From a checkpoint of a small transformer trained on Wikipedia: capped logits.
Each number is 50 + 12 x the weight over its row's rms, rounded and kept within 0 to 99. Layers, rows and columns count from 0. The size before them is the row's rms in percent of the matrix's.

# layer 3 MLP up, 1536x192, rms 0.147, rows 503-575, columns 0-95
109:51 63 49 34 73 66 41 42 47 45 32 65 53 57 38 61 42 55 59 48 55 46 61 35 38 40 34 60 51 53 47 46 56 39 58 56 45 56 44 57 50 40 46 65 59 51 53 48 61 45 62 58 53 65 60 56 43 38 50 67 53 32 53 43 50 39 38 32 75 38 41 21 72 38 54 27 61 67 50 37 64 68 59 55 42 39 53 39 36 34 54 46 36 52 37 55
093:71 62 26 56 75 53 49 30 65 50 40 68 62 59 39 20 27 43 47 52 62 44 24 44 40 27 68 54 60 48 67 37 24 36 51 51 62 62 47 57 50 44 49 43 53 58 33 44 59 48 43 52 51 60 56 44 62 59 56 81 66 49 34 60 40 54 44 60 54 21 57 49 46 53 61 58 52 67 39 27 45 62 60 59 36 34 39 72 40 49 51 69 56 13 30 38
099:66 69 39 69 48 47 71 24 38 60 57 23 55 73 61 65 44 42 74 43 60 53 57 52 42 35 37 62 61 66 63 80 53 36 48 70 78 32 42 48 49 30 53 50 55 57 59 62 43 56 21 48 65 41 43 72 36 73 45 37 46 54 66 48 34 55 63 45 49 60 44 42 65 46 48 38 54 54 36 52 76 35 39 39 51 50 47 41 32 67 35 62 39 43 47 54
100:45 53 40 43 39 48 33 37 58 52 30 47 53 29 45 49 43 62 40 57 45 66 49 64 49 69 31 51 48 40 29 56 49 49 53 60 38 47 50 54 50 62 46 34 47 47 74 55 45 35 25 65 82 38 63 48 54 65 50 45 54 62 61 61 41 53 53 45 40 61 45 61 31 42 63 38 37 70 53 49 64 39 42 60 55 52 54 74 63 68 81 53 48 58 66 49
104:73 41 71 69 72 38 41 44 40 68 52 48 52 29 69 32 41 62 44 49 44 44 63 65 58 69 45 52 40 47 37 65 23 51 59 47 52 48 43 71 56 64 52 55 26 42 75 51 56 28 35 50 42 62 46 65 40 51 59 34 27 41 53 36 69 46 50 47 43 23 69 39 69 45 57 44 38 58 72 66 33 55 39 49 54 41 40 54 57 52 49 58 60 26 71 82
089:22 69 45 52 52 39 44 45 57 37 45 47 56 56 49 38 67 14 60 54 73 50 44 50 47 63 44 65 37 55 45 46 34 41 62 45 57 40 56 58 33 68 40 49 58 66 48 47 65 34 46 77 33 65 46 71 57 35 49 63 72 42 38 40 53 62 50 55 42 36 43 56 68 17 77 49 32 64 41 49 49 53 34 35 70 36 63 52 54 55 35 47 66 49 48 55
096:73 61 29 41 62 42 64 42 41 54 63 68 58 70 41 55 47 39 59 54 43 61 44 47 27 67 52 41 55 58 47 43 52 47 49 69 53 49 36 75 29 40 47 64 37 40 30 50 32 55 48 56 46 65 58 53 61 48 71 15 35 57 55 51 48 42 46 64 43 46 58 48 52 50 57 55 41 52 45 26 59 47 75 44 40 51 50 53 44 57 56 43 42 26 61 50
121:37 30 50 55 43 55 66 73 31 55 71 48 61 63 52 50 33 61 41 57 56 53 54 53 39 31 58 71 55 55 52 59 57 48 34 64 25 47 41 56 44 68 49 39 48 47 62 71 52 31 48 50 61 41 44 54 45 59 46 51 37 51 66 33 58 54 37 68 53 43 48 59 60 32 35 56 67 71 63 56 80 46 28 64 46 43 42 43 45 59 55 35 50 62 55 49
094:47 66 55 57 45 71 72 28 42 49 53 41 34 36 70 41 45 42 50 68 62 49 52 52 37 48 53 59 42 54 66 50 43 65 65 46 55 47 52 64 34 59 39 53 51 57 62 64 45 44 41 58 38 50 61 52 68 46 31 57 48 38 39 61 52 59 45 59 55 47 43 48 34 52 66 64 50 51 42 39 46 57 51 36 76 27 53 58 59 82 59 67 56 37 30 33
109:36 62 52 64 55 66 41 57 53 44 42 50 55 54 57 34 12 71 31 61 47 53 39 42 60 68 67 59 36 41 31 54 56 54 40 37 50 64 38 72 61 25 40 42 37 42 62 57 54 46 69 61 67 46 57 64 35 43 67 48 53 62 45 67 66 79 31 47 74 49 42 84 45 44 24 65 58 56 45 50 48 51 44 48 58 76 39 60 54 44 52 49 52 48 45 49
118:57 10 54 64 50 23 42 49 58 61 39 42 51 50 50 62 66 36 43 48 38 62 34 58 30 23 54 52 56 53 38 32 71 60 56 73 39 24 61 69 64 41 57 41 52 59 58 69 52 69 31 37 44 59 54 54 45 51 41 50 63 50 47 53 58 28 49 48 40 51 50 60 45 39 47 63 66 46 53 65 42 67 35 74 63 24 55 43 37 62 27 50 55 50 63 64
081:71 42 58 56 57 61 49 57 60 52 59 53 52 42 59 46 50 80 55 53 58 59 54 46 37 65 22 43 41 40 69 49 65 64 50 48 35 58 40 59 49 41 38 39 68 47 53 52 66 42 64 64 49 66 45 45 54 64 75 27 38 18 49 53 73 45 73 61 43 37 41 49 55 49 56 37 48 67 44 69 40 50 48 51 50 32 55 52 30 56 30 36 63 52 42 39
099:78 62 43 35 62 55 61 53 35 39 46 37 39 44 47 61 47 39 73 70 67 45 65 35 26 59 35 65 59 54 74 38 43 24 46 52 51 48 62 59 38 36 59 45 64 47 62 67 50 36 52 55 59 57 38 33 29 56 53 54 48 40 54 43 44 39 36 50 54 36 44 56 28 50 54 52 63 81 31 36 29 70 54 49 26 46 62 76 49 51 50 48 43 42 57 60
106:51 45 65 82 64 31 48 38 72 26 59 57 47 47 58 42 75 54 64 38 50 71 59 54 53 34 46 39 62 48 56 39 58 42 59 69 42 50 33 43 34 40 52 27 57 60 57 93 45 43 48 59 64 42 42 65 41 50 42 62 55 29 38 64 46 51 48 53 53 31 67 62 50 53 50 51 57 38 25 54 51 42 30 50 44 59 46 46 53 37 45 46 57 32 28 49
122:39 42 46 41 62 66 55 30 55 64 65 38 56 51 57 16 39 80 61 58 50 52 65 33 30 35 63 54 40 47 60 60 48 36 45 46 49 27 60 64 56 43 47 29 49 46 53 63 28 55 54 38 40 64 31 65 51 38 51 42 60 54 40 58 55 57 50 56 56 36 47 38 54 39 59 58 41 55 77 65 53 49 38 51 39 60 42 51 43 56 58 15 56 41 58 58
106:58 47 79 65 37 20 65 59 44 55 53 72 41 54 27 43 46 63 53 61 43 41 33 30 53 37 26 28 57 46 69 55 60 77 63 50 19 50 36 44 50 53 73 48 47 46 49 30 56 47 52 56 51 56 54 56 35 27 48 43 55 65 40 35 57 35 34 47 50 47 46 65 56 35 43 46 05 44 55 44 40 53 41 39 58 52 42 50 42 66 60 67 37 55 55 62
116:65 67 28 30 49 53 58 69 61 78 62 45 40 65 51 62 31 55 61 72 60 67 75 64 29 47 65 68 71 31 58 55 49 35 33 61 21 51 52 67 55 36 53 58 70 52 60 53 48 48 54 54 16 67 35 45 28 42 50 50 51 50 64 63 36 31 49 51 70 34 39 35 38 64 54 61 61 60 39 51 57 57 52 45 50 62 48 29 45 59 49 44 59 41 33 47
105:58 78 57 26 49 53 64 48 64 56 50 62 58 32 39 67 36 43 39 49 70 44 50 51 31 64 37 66 53 43 57 64 58 40 24 48 54 52 61 51 72 35 28 32 51 37 36 65 62 39 61 61 47 51 56 43 45 64 75 46 46 39 55 73 21 37 36 61 60 48 73 34 59 62 46 56 50 53 60 48 44 43 50 43 65 69 55 55 42 56 58 49 50 57 50 46
130:43 58 47 66 54 36 66 43 68 44 69 47 35 48 51 29 55 54 61 51 63 57 48 46 44 57 30 28 50 48 56 50 43 50 56 55 28 49 30 47 42 45 63 52 45 42 37 69 45 36 50 36 40 50 65 65 60 47 51 65 52 47 25 59 44 54 67 42 62 49 48 47 57 61 37 50 51 40 43 23 76 46 70 54 58 72 53 40 49 42 53 38 47 42 54 41
017:59 64 45 45 50 58 52 33 56 60 47 44 39 55 66 26 50 60 47 52 68 63 58 30 57 46 50 36 44 41 57 58 64 66 52 63 20 71 43 32 21 45 43 59 48 49 49 41 72 50 70 26 32 47 66 57 63 46 55 39 60 52 45 55 52 29 60 56 55 51 61 50 37 50 68 65 59 54 56 48 42 60 52 53 53 44 44 45 65 57 43 83 43 59 47 29
108:61 59 51 32 49 33 22 50 36 47 52 51 25 56 34 62 50 51 28 55 62 37 60 58 48 59 75 47 46 43 64 45 44 68 29 45 55 48 49 45 50 51 71 29 51 51 52 62 55 76 70 33 59 51 47 43 35 42 70 37 50 57 53 53 64 52 47 51 54 35 45 45 53 31 74 31 65 54 34 55 49 59 20 33 45 49 48 48 52 43 60 59 27 31 46 44
121:45 56 42 55 43 61 65 31 76 49 56 52 55 79 83 45 32 55 45 75 50 50 51 50 35 52 35 51 60 62 68 46 58 60 51 46 59 31 45 48 23 49 50 53 61 43 37 54 44 36 39 55 56 52 44 49 20 43 58 44 55 28 59 55 59 65 44 44 57 24 65 39 63 44 67 66 38 31 42 40 58 66 40 48 43 28 34 61 43 57 41 37 37 59 46 63
107:53 44 45 25 44 64 62 55 42 36 48 45 56 64 45 33 39 68 45 46 35 52 50 36 62 71 33 39 56 53 41 68 69 44 59 49 58 31 66 32 43 34 36 73 39 41 47 52 53 41 69 32 42 72 54 60 58 62 68 30 40 64 36 53 40 41 57 28 50 50 69 53 52 51 54 47 24 43 63 48 68 40 54 54 55 34 34 69 53 47 43 52 58 59 57 63
039:64 41 49 50 55 67 24 49 69 42 50 50 57 50 55 52 39 38 43 67 68 44 48 47 42 75 82 37 38 32 30 39 50 56 70 47 54 36 69 49 52 61 43 37 68 44 42 47 23 37 44 52 29 38 42 47 50 32 51 48 80 49 57 49 52 51 52 63 44 45 44 60 57 58 42 49 62 68 47 25 50 62 48 43 51 51 28 25 50 61 42 49 49 37 56 59
062:63 63 31 42 38 61 66 60 69 54 27 38 44 54 71 40 65 56 36 49 48 49 52 36 49 43 66 61 56 38 41 85 62 59 55 61 57 48 54 56 47 32 38 52 60 39 60 43 58 65 71 57 31 57 33 91 59 41 53 43 31 52 63 61 42 50 64 48 36 30 45 42 42 82 45 42 50 41 35 53 59 33 51 38 33 56 54 42 55 62 56 53 58 26 65 43
129:41 64 45 56 55 60 53 51 55 41 29 45 52 53 50 45 36 48 65 58 65 50 47 57 63 55 46 59 55 60 40 61 69 33 54 41 61 35 58 37 60 49 64 72 58 47 57 57 47 40 43 24 46 71 52 47 51 48 59 41 49 42 42 54 50 39 68 31 58 30 63 36 55 44 48 55 46 45 39 54 81 44 46 35 39 39 37 37 50 56 65 50 51 39 46 47
055:50 62 43 49 51 49 41 55 63 50 61 49 47 56 57 36 61 21 50 54 59 66 34 49 30 18 25 43 54 51 61 58 64 51 50 34 56 41 54 66 49 49 58 46 52 35 42 38 41 55 51 47 68 54 53 53 40 64 55 61 41 61 47 38 51 58 20 47 38 53 31 43 37 65 47 72 49 54 53 45 55 34 48 53 43 50 55 45 59 46 34 72 47 76 59 50
109:58 58 24 47 74 35 67 66 49 58 40 39 51 58 36 35 28 56 44 50 35 41 64 49 46 59 48 28 56 50 39 56 40 37 40 72 28 65 41 47 55 58 43 68 54 53 64 42 51 65 36 55 47 73 55 44 47 62 38 51 55 60 45 65 57 60 67 27 34 53 54 61 56 39 47 53 51 59 50 54 58 42 39 63 63 48 50 63 59 44 66 52 44 48 53 45
091:45 40 40 46 51 50 45 61 30 49 59 24 50 37 54 21 63 57 60 60 39 55 48 55 50 43 59 55 58 48 70 64 58 48 54 42 39 47 56 54 49 61 36 63 71 55 53 77 58 65 45 62 50 51 52 47 45 55 56 43 34 65 58 51 65 45 44 50 45 41 45 41 35 37 36 45 63 35 61 50 46 59 39 52 66 57 34 43 59 45 52 64 49 62 76 69
063:53 49 53 68 33 52 33 48 51 65 48 55 72 76 43 45 24 60 57 56 55 39 40 61 52 58 38 48 43 65 32 70 23 46 45 55 54 61 46 60 72 72 59 60 55 51 51 35 54 55 64 53 40 59 59 46 59 65 27 39 61 59 44 43 87 48 43 61 39 45 65 24 87 75 44 46 49 39 45 57 54 34 61 20 38 64 42 39 45 44 68 67 41 30 44 48
124:38 36 49 54 61 65 52 71 49 46 36 32 42 53 45 62 73 38 43 58 55 35 72 41 59 53 44 68 52 50 54 68 70 54 51 34 27 46 69 43 45 40 34 39 30 48 62 74 73 62 68 47 54 66 43 53 37 48 61 45 26 46 59 47 58 32 41 69 59 53 38 58 50 56 56 55 47 54 65 52 39 50 49 57 66 50 57 42 43 51 40 74 44 68 27 51
129:26 50 44 51 34 51 50 55 24 53 50 62 42 43 41 71 54 75 41 34 30 67 39 54 59 30 35 52 50 27 62 45 58 54 37 62 58 54 32 51 49 50 53 39 43 45 46 57 39 52 55 53 63 62 36 66 57 43 68 60 33 27 38 41 46 30 39 41 43 23 51 52 57 47 49 40 44 46 56 71 39 40 38 45 50 47 38 49 51 35 56 58 38 62 48 75
087:71 44 56 37 54 23 48 28 54 58 62 54 29 49 61 51 46 43 70 61 55 52 29 60 45 33 50 52 61 43 82 50 50 52 68 45 61 32 64 48 33 57 50 46 48 61 71 50 65 48 69 59 45 43 43 42 47 45 51 38 57 32 59 63 47 53 35 44 61 41 57 33 42 64 24 52 61 36 52 57 36 72 55 48 54 49 59 57 18 57 26 50 47 54 36 44
100:55 30 66 47 55 66 36 53 66 33 55 53 28 45 57 35 70 35 45 52 47 61 36 40 40 36 50 46 57 41 58 53 55 58 59 56 38 55 66 27 47 63 50 25 57 65 56 74 48 44 52 57 45 30 53 52 55 59 59 44 56 46 46 60 49 50 49 44 68 39 51 56 45 48 34 62 53 55 50 39 59 44 56 39 72 48 58 71 45 43 47 41 58 35 53 67
094:34 69 26 55 57 41 45 58 64 45 61 38 56 61 40 47 78 35 62 52 48 54 45 29 68 57 37 53 74 50 34 30 47 60 29 46 60 37 40 41 46 40 61 35 49 52 56 70 37 62 69 71 61 60 59 35 40 57 62 38 44 48 56 33 70 36 53 63 51 45 53 55 57 46 47 52 46 42 72 36 30 67 43 63 54 56 47 37 44 70 33 34 62 55 46 26
072:59 49 48 52 49 57 53 41 57 50 29 47 39 55 33 40 51 64 63 45 79 65 66 19 42 50 59 49 43 43 30 44 66 50 62 54 66 43 54 63 53 52 39 59 53 59 50 34 71 55 68 48 44 58 83 54 44 56 42 53 74 42 51 44 58 61 60 47 58 42 54 41 44 60 53 69 34 64 45 51 41 46 17 42 56 64 54 37 59 43 27 50 50 34 51 42
090:39 48 38 48 60 38 35 50 48 67 52 45 38 71 73 40 29 47 51 51 66 36 52 70 43 29 55 53 59 37 61 51 53 59 61 65 31 25 52 56 55 37 67 83 36 46 60 49 63 52 36 37 53 46 54 78 46 45 61 55 70 48 43 40 62 43 64 67 30 67 45 54 50 22 40 49 63 44 43 54 62 33 70 54 47 54 73 60 48 38 48 47 45 38 54 63
128:41 51 43 35 30 46 38 34 41 49 37 40 49 84 51 22 32 50 56 48 47 58 77 59 39 34 31 58 58 48 56 48 56 58 48 49 48 51 45 58 52 65 48 62 58 50 44 46 63 30 56 56 52 33 50 68 53 64 57 62 59 71 52 41 30 43 55 63 59 44 24 52 55 45 43 53 51 53 52 57 54 53 55 43 52 52 38 69 46 66 21 67 53 39 54 68
061:57 66 29 48 35 49 48 32 52 55 73 63 68 60 38 51 37 63 48 52 58 41 63 61 57 59 31 41 39 43 34 50 48 44 42 49 54 51 52 35 60 33 58 64 59 58 58 62 35 30 59 62 56 73 45 50 39 62 53 36 58 20 60 58 44 69 52 61 49 52 56 38 44 52 52 53 49 72 52 41 43 47 56 52 59 50 59 67 34 46 50 49 49 32 72 51
085:55 35 45 44 52 40 43 45 47 47 43 44 60 41 60 58 40 55 38 32 44 32 51 35 43 39 49 34 53 57 61 52 34 63 45 51 44 38 67 38 37 67 56 50 55 38 51 56 61 29 63 57 27 44 48 43 74 62 41 49 29 35 56 68 67 43 42 28 40 70 51 50 44 53 38 59 58 57 45 26 63 51 43 57 59 59 50 47 54 78 56 46 44 58 52 41
073:51 42 53 47 47 42 37 35 48 44 69 66 50 42 59 50 57 50 39 42 50 58 67 49 39 32 45 39 33 55 35 35 49 42 39 63 36 49 32 31 54 47 32 54 35 58 77 51 35 65 40 52 45 78 52 35 58 61 38 57 63 46 55 42 51 77 63 34 65 56 35 73 41 46 45 52 64 73 37 47 58 40 47 46 78 57 54 68 58 35 53 31 47 72 57 53
115:50 58 61 44 44 44 39 49 60 61 77 31 41 72 57 63 60 47 37 50 55 36 60 72 48 59 39 45 62 51 68 51 69 39 40 51 35 34 29 52 62 45 50 47 37 64 32 24 34 55 45 24 51 71 47 49 56 36 38 49 47 55 29 58 37 46 52 38 51 37 43 54 52 42 46 56 71 58 37 68 43 33 43 53 68 33 52 73 70 42 56 47 41 64 48 56
053:62 56 43 40 32 55 41 56 43 32 46 34 34 48 43 61 66 20 32 48 59 39 56 45 60 58 40 58 38 71 43 48 63 58 61 54 81 52 54 43 45 44 53 52 48 66 53 29 42 73 40 51 51 48 37 58 49 41 54 59 37 39 30 47 55 43 48 36 58 52 32 60 47 39 30 48 60 42 63 67 51 44 49 49 52 60 40 70 46 71 47 76 49 53 53 56
126:52 60 33 24 52 68 42 47 26 42 65 52 58 86 28 66 42 57 46 38 49 46 39 41 44 54 66 32 45 34 61 36 35 33 58 53 33 53 43 41 46 54 34 44 48 79 39 39 41 44 36 61 59 55 50 70 48 55 43 45 41 54 51 66 39 67 20 37 43 32 63 64 61 65 56 42 54 54 44 65 53 42 37 49 46 63 83 46 58 58 68 60 52 77 34 62
105:55 57 63 66 43 35 28 43 57 39 18 55 50 58 45 32 38 57 52 60 47 46 52 46 27 47 45 47 43 51 50 50 65 51 50 40 38 28 58 40 51 45 41 40 65 58 51 30 58 47 46 55 53 43 47 47 78 19 51 79 67 58 40 45 74 34 39 44 43 44 49 50 50 54 44 78 74 43 49 41 37 36 61 40 68 60 41 60 51 43 46 42 43 46 54 53
108:62 36 37 74 49 43 68 43 47 37 55 52 53 30 51 40 44 58 65 53 40 31 42 40 41 60 58 58 46 63 73 47 60 64 39 25 33 43 57 66 39 47 64 32 44 63 34 40 59 23 42 47 45 51 53 54 57 36 45 44 59 47 45 54 46 63 35 61 62 77 56 35 59 60 62 54 60 61 46 49 80 43 61 49 57 67 58 74 67 66 41 60 45 45 43 49
107:64 59 43 41 58 79 44 65 39 56 59 42 37 62 12 32 48 38 51 59 45 71 67 36 54 36 64 50 72 64 48 45 50 43 55 51 33 51 54 38 55 51 58 33 49 60 48 71 70 54 53 48 62 51 33 48 47 50 54 57 70 74 38 43 54 54 69 76 35 58 31 61 34 35 62 47 63 62 41 45 39 49 58 42 57 44 65 46 57 46 40 61 25 26 47 35
059:58 53 55 35 36 27 40 36 55 54 57 41 80 55 37 58 53 59 68 60 39 44 34 55 42 48 30 42 75 62 50 48 56 35 30 50 63 64 76 51 54 70 43 63 48 44 80 62 73 44 41 59 37 56 51 62 61 41 48 61 44 47 47 38 42 70 57 50 52 51 44 32 39 47 75 33 40 45 43 55 62 54 38 60 45 72 43 45 51 59 41 42 49 53 37 41
133:64 46 59 74 37 54 39 54 45 51 47 42 47 58 61 43 39 44 50 47 28 29 46 62 36 48 51 58 42 33 70 51 15 22 49 51 55 34 32 51 46 48 70 49 50 37 57 65 66 32 60 36 47 79 68 41 54 46 67 73 47 22 55 53 43 27 65 48 44 56 48 61 51 50 40 46 44 45 53 60 35 51 63 50 43 48 61 35 32 48 44 45 45 57 59 64
102:34 53 51 56 42 57 44 49 33 22 34 40 46 59 60 36 49 38 36 60 56 70 75 54 70 37 86 37 40 36 36 63 45 61 77 29 64 51 52 52 63 45 45 41 42 40 46 49 43 44 62 43 59 41 52 53 38 48 68 28 52 48 74 36 59 49 51 63 38 31 50 57 44 51 30 48 54 40 60 62 37 48 21 67 63 61 40 51 56 79 54 65 50 45 65 68
114:76 56 53 58 29 28 46 56 38 46 41 44 27 85 40 44 56 54 64 58 76 73 37 53 49 49 64 49 47 51 42 57 31 58 59 36 45 44 45 50 17 46 54 43 46 59 48 48 48 62 44 36 68 45 37 53 43 58 61 48 26 79 47 34 62 65 56 43 70 38 64 42 69 47 41 51 52 49 46 54 71 70 39 53 58 44 39 34 36 50 53 33 49 50 41 63
112:40 64 48 62 55 58 50 65 53 53 41 58 63 69 54 41 25 44 69 44 62 60 50 44 44 57 61 22 46 55 41 55 44 31 37 43 70 55 54 21 56 42 27 38 62 53 48 75 46 23 50 39 45 60 63 60 62 68 46 34 44 46 40 69 44 54 56 50 39 47 58 48 57 29 56 55 49 36 54 59 61 44 73 55 51 50 53 47 56 40 74 66 50 47 47 69
088:63 46 65 58 70 67 76 43 41 42 53 50 48 45 29 24 30 63 43 63 47 53 52 50 54 56 33 43 55 38 47 41 35 40 43 58 31 49 47 56 49 27 30 47 55 51 44 48 65 37 45 50 44 51 70 68 31 51 43 39 50 47 42 56 61 54 53 74 38 55 64 53 60 74 46 40 19 38 55 26 47 62 52 28 34 61 62 46 55 37 70 47 37 60 68 35
114:79 36 54 25 49 52 66 43 65 52 53 50 40 55 37 51 32 25 60 65 68 54 54 58 47 24 48 50 49 50 34 43 51 24 47 37 42 46 53 54 51 54 45 46 63 54 62 40 43 61 44 66 49 56 40 37 31 38 47 40 60 23 67 68 23 53 57 53 70 30 47 53 74 75 54 64 54 62 51 51 60 48 39 29 42 47 48 47 54 49 59 50 40 51 67 71
105:59 50 48 59 61 52 43 68 34 43 29 64 44 54 50 62 49 50 66 45 59 57 50 53 13 54 37 55 52 26 86 47 32 58 67 46 31 50 41 53 44 38 35 57 56 55 65 46 59 57 39 57 59 50 45 56 53 32 39 37 59 68 56 46 51 50 52 70 36 29 45 60 61 66 71 75 51 54 40 65 54 32 83 36 34 38 58 44 64 52 51 56 47 63 60 33
054:39 54 54 70 52 54 55 71 46 45 65 51 48 59 31 61 45 45 53 50 47 40 48 43 68 37 29 28 60 38 30 30 62 59 28 74 49 37 38 34 45 58 68 51 62 50 51 60 46 43 44 41 48 20 59 66 60 46 53 57 64 36 59 44 59 35 54 20 45 57 36 54 39 41 44 44 60 53 38 39 47 35 44 38 55 73 61 55 48 60 46 22 52 53 46 56
100:51 48 52 45 49 50 56 60 47 28 55 49 39 39 33 57 85 38 53 59 46 45 39 38 36 51 50 59 40 39 37 80 60 60 56 37 57 47 44 45 50 48 67 53 41 25 50 63 42 42 68 45 52 49 36 31 70 41 55 34 49 63 48 54 53 24 28 25 51 69 68 42 35 39 61 49 41 36 65 34 58 62 41 36 66 38 38 56 47 42 39 33 48 50 48 51
101:57 81 68 46 65 80 34 64 66 32 36 51 44 54 45 37 29 46 65 22 49 51 49 61 69 43 56 59 38 59 57 53 46 48 49 47 43 55 57 64 27 25 48 82 51 46 40 43 58 41 60 46 23 58 29 68 32 46 40 55 29 37 68 47 52 42 65 40 40 43 70 66 54 63 49 46 25 47 56 58 59 62 60 42 48 61 64 39 62 48 59 44 59 27 51 44
116:52 75 55 54 71 64 48 72 29 45 51 49 33 50 50 40 29 53 34 86 69 65 42 58 55 49 47 60 37 37 58 48 57 57 53 58 58 37 61 59 55 55 45 42 27 27 56 44 60 48 66 39 57 58 62 41 52 58 57 34 34 37 46 51 31 72 48 58 56 64 28 62 45 46 57 23 51 72 64 43 46 56 85 50 59 77 43 45 43 57 36 51 43 51 68 44
106:57 54 52 42 55 39 60 49 53 75 56 37 52 39 57 73 50 68 32 59 50 30 49 54 43 54 59 37 35 35 41 49 42 47 47 55 32 74 54 39 68 37 42 64 56 24 44 32 46 38 60 58 50 51 51 56 61 30 55 45 64 43 54 57 45 38 73 52 27 52 71 64 45 48 51 55 50 46 51 39 49 54 52 50 48 58 51 60 58 49 68 49 62 48 65 46
108:32 64 49 77 65 56 35 42 56 45 42 31 74 52 50 18 46 41 65 54 56 44 32 47 60 57 51 54 45 53 50 62 70 39 32 54 49 39 48 62 53 32 52 73 30 47 48 31 41 61 37 60 41 47 49 41 42 38 47 46 46 54 43 65 34 58 51 62 54 48 58 44 47 36 54 58 69 66 28 49 59 45 60 20 53 50 62 39 57 59 31 58 29 31 65 42
107:66 40 72 56 46 50 33 68 77 64 59 53 40 64 71 56 46 35 60 77 53 24 57 42 46 61 48 50 20 43 53 66 37 45 54 58 65 44 48 45 26 48 48 35 45 66 33 55 69 39 36 64 44 52 42 53 42 59 55 34 61 40 73 46 52 51 65 42 44 57 45 43 59 59 46 33 45 53 45 58 42 43 40 55 66 58 32 49 54 68 39 39 64 39 47 63
104:60 50 44 34 51 61 53 49 34 51 33 56 44 43 51 40 26 63 54 52 39 50 44 24 43 41 44 61 55 72 54 62 46 48 46 24 53 45 42 47 42 61 34 58 49 35 50 55 28 20 46 52 54 50 65 47 41 66 63 43 31 52 31 68 55 79 29 74 62 44 49 48 58 56 73 54 53 57 68 52 60 45 43 41 49 48 59 48 47 75 37 46 41 58 55 73
088:38 47 52 35 66 75 43 59 36 55 46 46 62 71 50 47 57 52 47 66 61 63 60 47 44 65 29 37 57 65 48 60 65 42 51 51 35 47 34 55 73 39 49 66 69 47 50 41 41 47 41 48 57 57 44 53 55 37 51 26 37 40 54 66 57 59 55 62 45 46 66 27 62 42 84 63 54 49 45 36 37 40 42 35 67 72 54 34 52 57 40 32 57 47 52 83
137:27 73 46 56 50 24 39 49 54 46 72 36 57 63 46 45 54 50 75 28 43 71 36 49 69 63 58 50 44 58 80 45 50 59 65 71 58 34 45 46 61 31 54 52 69 44 48 46 23 54 48 53 30 94 48 59 32 46 53 21 44 35 47 57 59 57 59 26 50 46 57 43 41 51 59 41 47 73 41 31 44 67 25 49 63 48 51 58 62 62 47 37 53 58 51 42
122:36 42 38 54 52 57 58 46 69 49 36 38 54 45 38 43 10 45 44 51 52 53 84 51 30 56 59 31 48 48 55 50 43 34 29 48 64 39 47 56 49 42 38 61 41 61 40 61 44 29 37 48 27 43 53 63 37 47 42 49 52 64 47 52 53 73 28 38 54 64 53 36 40 48 51 60 31 51 53 47 52 52 52 56 46 67 66 66 37 41 44 46 40 32 60 55
047:57 38 22 52 44 56 36 55 33 63 51 68 47 48 41 53 57 52 37 51 23 32 62 28 45 76 55 41 45 35 67 67 39 39 53 44 35 38 80 47 68 60 55 56 38 69 48 54 75 58 65 48 32 69 53 53 40 26 58 30 58 69 37 31 68 42 44 54 49 42 40 49 64 69 52 42 56 65 34 45 59 57 42 54 66 65 19 74 30 43 60 48 50 52 51 59
042:56 47 59 54 66 75 33 43 38 57 39 62 30 53 60 34 30 61 69 57 43 37 68 23 35 28 52 44 38 44 45 53 58 54 61 56 44 59 47 56 41 42 76 38 65 47 45 37 50 21 40 50 46 71 46 61 46 50 54 59 69 44 36 52 40 58 38 44 68 38 47 64 64 41 64 40 43 42 43 48 57 66 54 36 49 69 42 80 46 50 49 58 36 45 39 70
109:65 37 43 53 36 33 33 71 61 64 57 67 53 68 63 39 70 35 62 52 58 66 67 56 68 57 42 40 60 59 35 56 68 39 58 41 45 43 36 51 48 44 50 58 58 24 50 54 44 36 54 60 49 46 49 50 54 48 26 39 38 32 41 69 53 60 47 60 39 68 40 58 59 32 44 62 46 32 38 55 49 18 64 30 56 72 54 39 54 54 30 52 50 51 58 54
110:53 58 42 38 64 45 52 60 31 65 69 41 48 46 59 63 48 58 30 57 35 62 68 58 43 45 54 56 63 40 53 67 52 40 17 54 56 65 21 55 60 37 34 54 30 48 61 44 50 52 55 67 26 68 39 60 47 60 44 52 42 34 48 59 61 65 57 37 49 55 38 41 57 38 71 52 50 48 31 68 57 33 53 55 58 49 48 38 43 53 67 46 38 51 36 44
101:37 48 63 50 58 63 52 48 77 64 61 49 48 52 41 50 41 71 49 35 61 42 79 59 48 53 40 41 59 44 17 51 62 51 38 48 35 49 32 36 64 22 35 61 39 66 61 58 44 48 56 43 47 58 38 59 57 53 50 31 55 43 25 42 50 71 52 47 38 34 52 54 40 59 53 58 31 82 60 46 61 55 57 52 38 40 54 52 55 63 50 33 55 47 42 45
111:51 70 78 54 58 28 62 40 72 49 41 46 51 56 55 69 40 47 53 40 68 89 65 43 46 62 54 53 25 53 41 53 29 47 47 47 38 27 36 57 57 42 16 52 39 66 51 26 42 64 49 49 46 13 53 49 34 49 67 43 36 34 51 47 73 56 73 64 45 58 49 56 54 29 39 55 33 70 30 51 40 69 61 68 48 73 66 57 57 60 44 52 49 41 46 44
107:69 46 51 49 56 54 70 46 72 53 33 47 53 64 35 45 60 41 58 32 44 62 69 41 50 45 23 57 39 63 58 79 53 57 63 34 52 49 48 69 68 48 44 51 57 60 61 42 51 46 61 59 46 56 60 45 49 59 15 52 37 43 28 44 56 44 61 35 82 37 37 47 65 52 69 80 70 30 36 50 50 63 65 50 62 38 72 57 54 52 43 40 33 27 45 40